Weights of a small transformer language model.
Architecture: RMSNorm before each block, rotary positions, no biases in attention or MLP, tied embeddings.
Each number is 50 + 15 x the weight over its row's rms, rounded and kept within 0 to 99. Layers, rows and columns count from 0. The size before them is the row's rms in percent of the matrix's.

# layer 5 attention value, 128x128, rms 0.0767, rows 36-61, columns 64-127
112:33 26 53 47 38 77 34 59 55 28 46 54 71 31 27 69 71 55 65 67 75 38 64 44 64 34 59 45 61 37 41 62 52 59 48 35 21 66 58 46 46 35 47 66 46 37 20 91 43 43 61 64 62 47 66 57 75 51 79 16 54 45 55 71
125:42 48 60 53 31 56 65 34 31 63 64 69 43 64 49 54 53 56 31 31 32 66 82 53 64 67 41 54 48 40 48 40 40 65 37 47 81 58 24 55 56 22 61 63 84 38 55 46 77 39 73 54 25 59 50 58 45 37 36 73 41 72 53 48
105:45 44 70 57 53 74 79 29 38 50 55 59 40 41 17 60 59 75 39 46 41 72 31 39 49 25 50 56 40 55 46 59 58 39 41 46 55 34 65 47 39 64 54 34 42 57 23 71 43 36 47 52 66 44 22 54 58 54 56 74 56 62 46 50
116:48 28 51 48 47 66 64 57 52 54 56 46 30 42 58 53 37 48 73 52 33 18 56 64 46 89 25 58 48 34 74 43 34 48 48 42 52 65 24 26 42 32 33 61 45 55 44 36 37 48 57 84 34 21 61 51 36 46 52 55 63 44 52 65
098:14 42 45 61 53 35 54 63 66 41 49 56 50 51 80 67 51 42 74 43 50 65 47 51 46 54 30 56 54 41 68 50 81 49 55 28 38 44 28 47 62 54 52 42 46 56 66 43 58 24 57 53 40 63 59 46 46 75 46 41 55 45 39 69
109:76 87 07 38 50 54 60 53 28 29 63 38 55 70 64 33 48 39 41 59 45 52 52 78 40 42 60 48 65 61 26 49 54 47 42 35 63 33 48 46 58 46 49 37 43 51 66 74 63 16 39 49 64 46 29 56 70 63 21 71 30 43 35 68
096:48 79 43 53 41 53 67 50 77 48 45 57 56 42 55 43 59 29 67 34 38 76 43 75 51 38 38 79 53 57 95 52 34 52 52 60 35 66 71 34 37 81 66 55 42 65 68 47 56 56 56 36 49 34 61 53 49 64 48 53 34 52 49 81
116:42 32 45 32 81 60 63 19 65 64 32 21 59 59 42 13 55 53 49 71 31 22 41 26 42 38 31 46 46 42 46 55 58 63 64 63 39 62 54 40 46 80 13 62 50 53 34 56 56 22 52 43 52 44 38 27 31 58 42 43 44 37 57 45
124:40 71 06 58 54 28 62 36 48 61 50 43 40 78 24 24 27 36 30 39 53 41 32 38 63 74 18 50 58 44 77 33 45 31 38 43 74 75 69 43 31 51 81 52 41 63 50 76 40 51 32 50 70 52 41 49 58 58 32 14 55 50 47 40
113:32 87 56 41 60 54 47 49 40 43 52 43 22 62 34 53 53 21 35 50 51 24 53 59 65 73 59 28 31 65 68 47 16 43 31 56 59 67 52 39 36 70 50 67 72 48 45 73 55 56 40 79 39 29 43 63 65 67 48 44 39 55 63 57
107:54 67 29 40 58 33 36 63 52 74 33 58 65 50 40 52 38 41 64 41 53 40 78 71 57 67 56 63 63 51 58 83 60 51 59 57 38 61 44 56 45 64 38 36 23 43 24 37 32 38 40 72 46 73 59 72 66 64 50 26 42 51 61 59
100:63 59 42 48 44 27 48 65 38 61 80 60 55 30 50 39 54 72 53 29 52 66 40 70 53 35 50 73 59 15 39 34 47 36 42 56 38 43 64 76 67 56 39 62 38 67 74 61 60 74 26 69 33 46 45 66 27 65 45 48 48 65 26 64
095:49 29 32 40 47 50 49 36 40 60 29 54 50 60 53 67 76 68 46 50 52 53 68 26 39 63 34 58 44 49 57 26 77 74 53 10 46 47 37 48 59 21 49 51 49 47 53 55 71 73 43 41 66 40 87 45 56 49 37 58 37 47 22 75
108:50 67 43 62 42 27 48 44 28 23 40 46 63 87 41 41 50 53 43 73 53 62 38 53 32 31 52 69 63 22 68 51 50 57 31 78 52 67 39 45 54 36 49 21 27 53 62 61 44 55 48 35 69 21 47 66 40 59 23 33 31 72 44 15
118:39 53 70 63 47 61 67 55 84 28 17 46 60 66 51 38 77 36 45 23 42 36 31 62 71 55 38 40 50 71 52 56 43 69 45 40 39 70 47 38 42 09 32 46 35 48 50 53 53 65 59 38 73 58 28 40 49 74 38 78 36 46 55 35
126:59 37 47 38 59 37 82 45 45 19 46 61 58 76 46 28 54 35 71 65 06 37 43 73 28 43 37 48 62 53 64 47 20 39 65 22 65 47 49 31 48 69 78 48 51 49 69 18 48 46 59 49 33 68 36 71 72 60 29 68 43 48 49 49
110:55 38 46 62 61 33 36 30 56 57 56 44 29 69 52 33 80 48 69 43 37 38 54 46 60 51 60 54 58 50 37 73 56 55 73 36 33 65 32 83 22 33 42 12 42 48 43 52 37 54 43 14 27 37 48 40 65 40 07 63 51 55 56 34
109:53 61 68 56 61 54 54 76 41 41 39 51 60 55 52 37 38 31 42 44 62 28 33 49 74 71 41 60 68 35 43 49 51 35 25 30 56 60 53 67 42 55 43 40 65 45 32 39 33 63 68 73 51 50 47 31 49 59 80 37 43 72 44 53
109:51 51 27 25 47 67 62 58 28 50 41 54 47 60 45 39 50 45 48 21 29 46 86 53 54 67 46 50 64 47 73 50 50 32 29 32 58 33 37 66 67 36 75 84 59 45 66 38 31 62 41 63 63 45 66 63 25 59 81 60 38 69 47 47
126:30 62 77 53 43 54 68 33 61 67 45 52 54 52 53 52 52 43 52 41 24 42 46 65 38 50 21 50 59 44 57 44 51 53 39 53 68 44 47 47 48 31 64 54 47 54 38 55 47 36 40 71 42 45 58 46 71 53 40 84 50 55 32 65
119:49 46 33 65 45 64 37 65 46 59 71 45 75 31 57 33 45 51 71 33 20 21 26 43 71 52 37 71 73 48 47 33 37 71 41 38 58 45 34 54 61 42 56 44 23 51 46 55 31 65 70 43 49 49 46 47 19 60 56 68 68 48 43 53
102:58 86 89 61 63 61 56 63 76 47 39 52 60 23 25 75 39 78 53 59 47 38 40 03 35 48 72 72 48 48 36 46 29 58 39 17 50 35 53 41 54 44 56 47 60 54 51 67 48 68 60 62 49 42 52 61 65 69 47 53 38 34 14 43
120:54 21 45 36 35 48 62 50 40 60 64 82 33 66 57 55 54 58 52 39 35 42 28 39 35 49 37 59 31 40 53 67 36 52 70 63 52 61 86 50 30 63 39 30 41 50 50 51 57 35 39 36 49 36 55 46 39 51 76 60 70 30 42 58
126:44 47 50 52 49 39 54 63 60 58 58 59 46 56 55 79 69 54 63 80 66 61 53 46 58 45 62 35 71 64 44 49 60 16 53 39 64 30 55 46 50 53 23 94 44 52 78 31 31 43 46 59 23 40 38 50 52 42 46 49 25 56 48 56
114:23 38 45 57 61 51 58 76 40 36 43 63 25 55 65 95 62 34 44 45 43 57 52 69 36 44 83 60 59 43 53 44 67 57 18 16 46 36 84 25 59 52 33 45 57 75 61 68 26 38 59 55 78 70 54 58 61 57 58 83 42 63 79 52
117:36 32 40 13 60 34 47 36 30 40 65 53 52 61 51 22 22 47 44 59 38 44 15 61 41 36 59 65 49 54 47 79 29 45 30 51 50 54 31 52 30 37 33 57 34 49 66 28 70 43 47 34 61 36 84 26 52 36 32 25 53 49 27 65
# layer 5 attention output (transposed), 128x128, rms 0.0672, rows 36-60, columns 64-127
116:41 62 36 58 45 61 67 72 38 47 36 50 44 51 45 62 24 32 30 53 42 27 53 46 55 47 40 39 62 34 49 57 43 45 38 72 54 60 45 39 60 47 44 46 50 57 39 63 62 16 73 44 58 46 57 09 68 45 39 59 46 34 56 71
136:45 74 80 46 50 43 21 30 62 49 56 39 69 42 70 23 59 74 43 49 38 56 53 41 45 29 74 43 46 40 34 85 66 45 50 20 75 60 70 39 80 75 39 64 24 47 33 50 53 38 34 48 39 39 39 71 57 67 45 40 82 60 63 51
109:45 70 44 44 54 53 64 45 38 55 49 54 63 54 63 55 20 67 51 57 48 29 43 20 22 48 40 58 48 52 61 46 48 48 51 44 32 62 47 35 52 54 62 20 48 54 61 04 51 50 34 83 68 61 62 51 27 28 76 49 59 43 67 62
115:37 55 63 75 56 43 31 70 46 36 49 33 25 90 34 47 47 39 42 65 44 54 43 38 62 23 23 56 43 36 42 50 71 63 53 84 44 33 56 39 74 36 43 64 68 51 62 68 81 60 45 50 66 61 43 46 61 28 26 49 43 46 33 56
101:66 22 50 63 35 31 56 57 40 74 61 24 42 54 30 73 71 40 53 61 48 61 55 27 49 39 36 46 44 49 76 31 40 54 67 71 62 31 41 26 69 22 32 92 65 51 75 40 64 50 51 77 51 64 57 73 29 47 53 37 73 50 73 77
114:53 67 43 48 19 67 67 38 54 31 22 70 23 26 45 42 75 14 21 30 57 53 19 46 45 42 61 50 27 55 64 55 30 51 46 36 46 57 56 48 49 54 54 41 58 66 58 49 55 60 61 58 46 51 41 56 27 30 57 46 53 25 57 65
096:58 36 36 63 61 66 62 61 52 81 48 25 25 26 30 33 46 29 29 49 43 41 57 49 41 48 44 24 36 44 32 40 30 42 61 76 39 43 52 38 28 17 41 41 67 53 52 46 46 49 49 61 59 66 39 45 84 29 51 52 48 46 59 71
128:53 62 51 78 64 32 70 61 77 30 58 54 56 41 49 62 45 27 56 50 75 90 38 19 49 65 56 61 61 47 56 63 50 38 47 67 52 34 42 78 62 59 34 44 49 22 88 64 51 87 52 66 51 62 54 43 44 50 41 34 55 37 06 69
134:32 64 33 20 81 57 29 46 59 49 51 45 36 64 42 69 56 63 45 39 55 61 53 35 58 45 47 23 42 69 43 48 50 66 76 26 21 35 47 61 46 42 44 45 54 69 37 27 25 61 55 62 59 62 45 69 50 33 81 44 77 65 37 52
116:55 70 64 65 78 49 59 67 74 67 37 63 41 65 50 41 51 40 28 19 44 52 32 37 24 49 49 26 44 61 32 69 41 32 55 36 49 43 53 55 23 40 47 49 44 31 35 41 74 54 49 49 42 80 21 47 52 39 40 53 65 45 37 27
109:60 23 86 54 43 50 50 99 17 49 57 68 28 58 28 51 51 46 39 65 53 52 63 62 39 29 64 50 58 59 45 63 71 32 51 57 52 43 49 46 70 43 56 25 49 50 33 26 58 47 49 68 50 62 41 50 43 38 60 24 38 53 37 39
104:57 05 55 42 46 45 44 44 50 64 44 34 44 33 46 58 24 52 59 62 51 26 42 71 83 37 70 53 10 46 59 74 61 51 39 23 51 69 54 11 31 51 69 56 71 41 38 28 46 29 49 48 50 55 37 41 45 26 68 61 27 52 69 37
096:26 43 73 85 24 52 52 66 70 45 42 63 77 79 63 67 65 19 63 56 43 38 48 55 50 59 66 56 32 51 55 31 48 24 45 41 57 22 55 44 75 57 39 50 43 61 59 47 51 28 31 27 60 38 55 48 64 66 58 56 78 48 61 57
108:36 59 53 55 40 75 55 51 55 35 44 34 18 42 61 61 42 37 73 25 67 43 51 70 60 10 47 34 75 80 26 46 25 59 12 22 36 41 61 57 38 55 71 68 51 51 19 29 37 52 69 48 31 49 31 76 75 48 66 54 43 51 39 53
120:57 63 32 79 41 52 20 45 38 29 44 55 79 66 72 42 67 32 60 73 46 56 54 43 01 67 46 29 53 60 27 47 50 71 31 33 67 55 48 79 60 77 52 43 54 73 28 30 60 46 70 77 47 48 52 50 55 38 35 32 59 40 28 49
138:45 47 71 56 40 39 62 45 45 71 44 40 38 51 46 54 52 39 47 55 74 41 77 44 46 42 53 41 67 44 90 47 63 56 78 59 48 36 61 45 14 66 48 74 57 58 67 69 66 79 45 55 43 57 29 76 51 50 35 94 49 67 66 48
118:76 59 35 90 46 35 71 43 42 58 60 81 39 64 62 53 64 24 54 62 77 47 52 82 54 68 48 49 67 54 52 50 18 63 57 40 47 33 49 38 56 43 51 50 43 54 65 66 66 45 22 39 55 49 37 33 45 57 32 39 75 36 35 34
116:43 47 39 47 63 59 55 47 36 39 62 37 53 72 44 72 55 75 27 56 46 34 47 27 44 42 54 22 15 52 27 31 37 59 50 60 58 38 69 50 47 56 47 50 71 73 55 53 51 69 38 62 49 52 61 61 75 41 22 40 62 41 28 42
117:26 90 73 39 38 62 40 50 76 48 30 30 42 53 31 62 80 55 41 55 46 36 56 45 64 43 52 67 40 73 48 27 76 59 61 46 61 55 49 38 49 61 53 37 56 46 53 71 32 59 32 42 53 19 51 74 62 89 40 46 56 51 65 48
133:67 52 45 68 66 19 47 60 62 60 43 31 25 63 70 55 59 33 49 64 26 38 73 45 36 60 44 41 33 62 55 69 53 46 51 35 29 56 56 37 56 70 41 72 85 56 60 61 70 40 52 38 68 64 54 40 34 44 36 33 56 38 70 70
122:60 49 56 44 38 48 34 41 59 21 36 37 62 51 64 51 61 55 16 60 87 47 49 30 70 42 32 38 32 64 57 44 54 64 53 32 57 52 59 58 65 54 67 34 40 94 78 55 36 52 31 55 44 56 72 66 45 53 50 48 39 40 41 40
104:24 40 48 75 58 62 47 46 58 30 28 38 56 41 57 46 50 51 56 60 72 49 46 45 23 50 27 35 66 41 62 61 39 33 54 54 61 81 42 54 39 51 67 37 55 27 54 28 32 73 58 63 54 61 65 53 28 35 50 63 45 29 59 46
123:54 67 67 44 40 45 57 67 43 70 48 45 52 33 55 30 35 66 59 47 39 68 58 58 58 56 44 38 49 30 73 47 45 28 50 49 48 51 45 57 76 52 62 71 27 80 57 38 59 79 62 81 78 49 53 46 39 38 43 61 31 50 51 68
130:53 42 39 53 48 37 57 50 35 59 41 63 51 72 36 67 65 68 70 51 38 37 13 41 57 48 48 42 51 24 46 41 72 63 53 27 44 48 51 61 35 37 61 53 56 44 37 57 33 42 71 39 35 58 67 57 37 55 52 46 24 37 52 55
115:57 72 41 32 05 47 52 38 62 51 55 31 69 48 54 48 46 40 54 34 48 42 59 55 40 47 23 58 52 66 27 43 72 51 60 58 40 68 47 54 18 53 64 59 59 72 36 22 68 32 40 57 47 53 65 37 57 39 26 64 54 38 78 50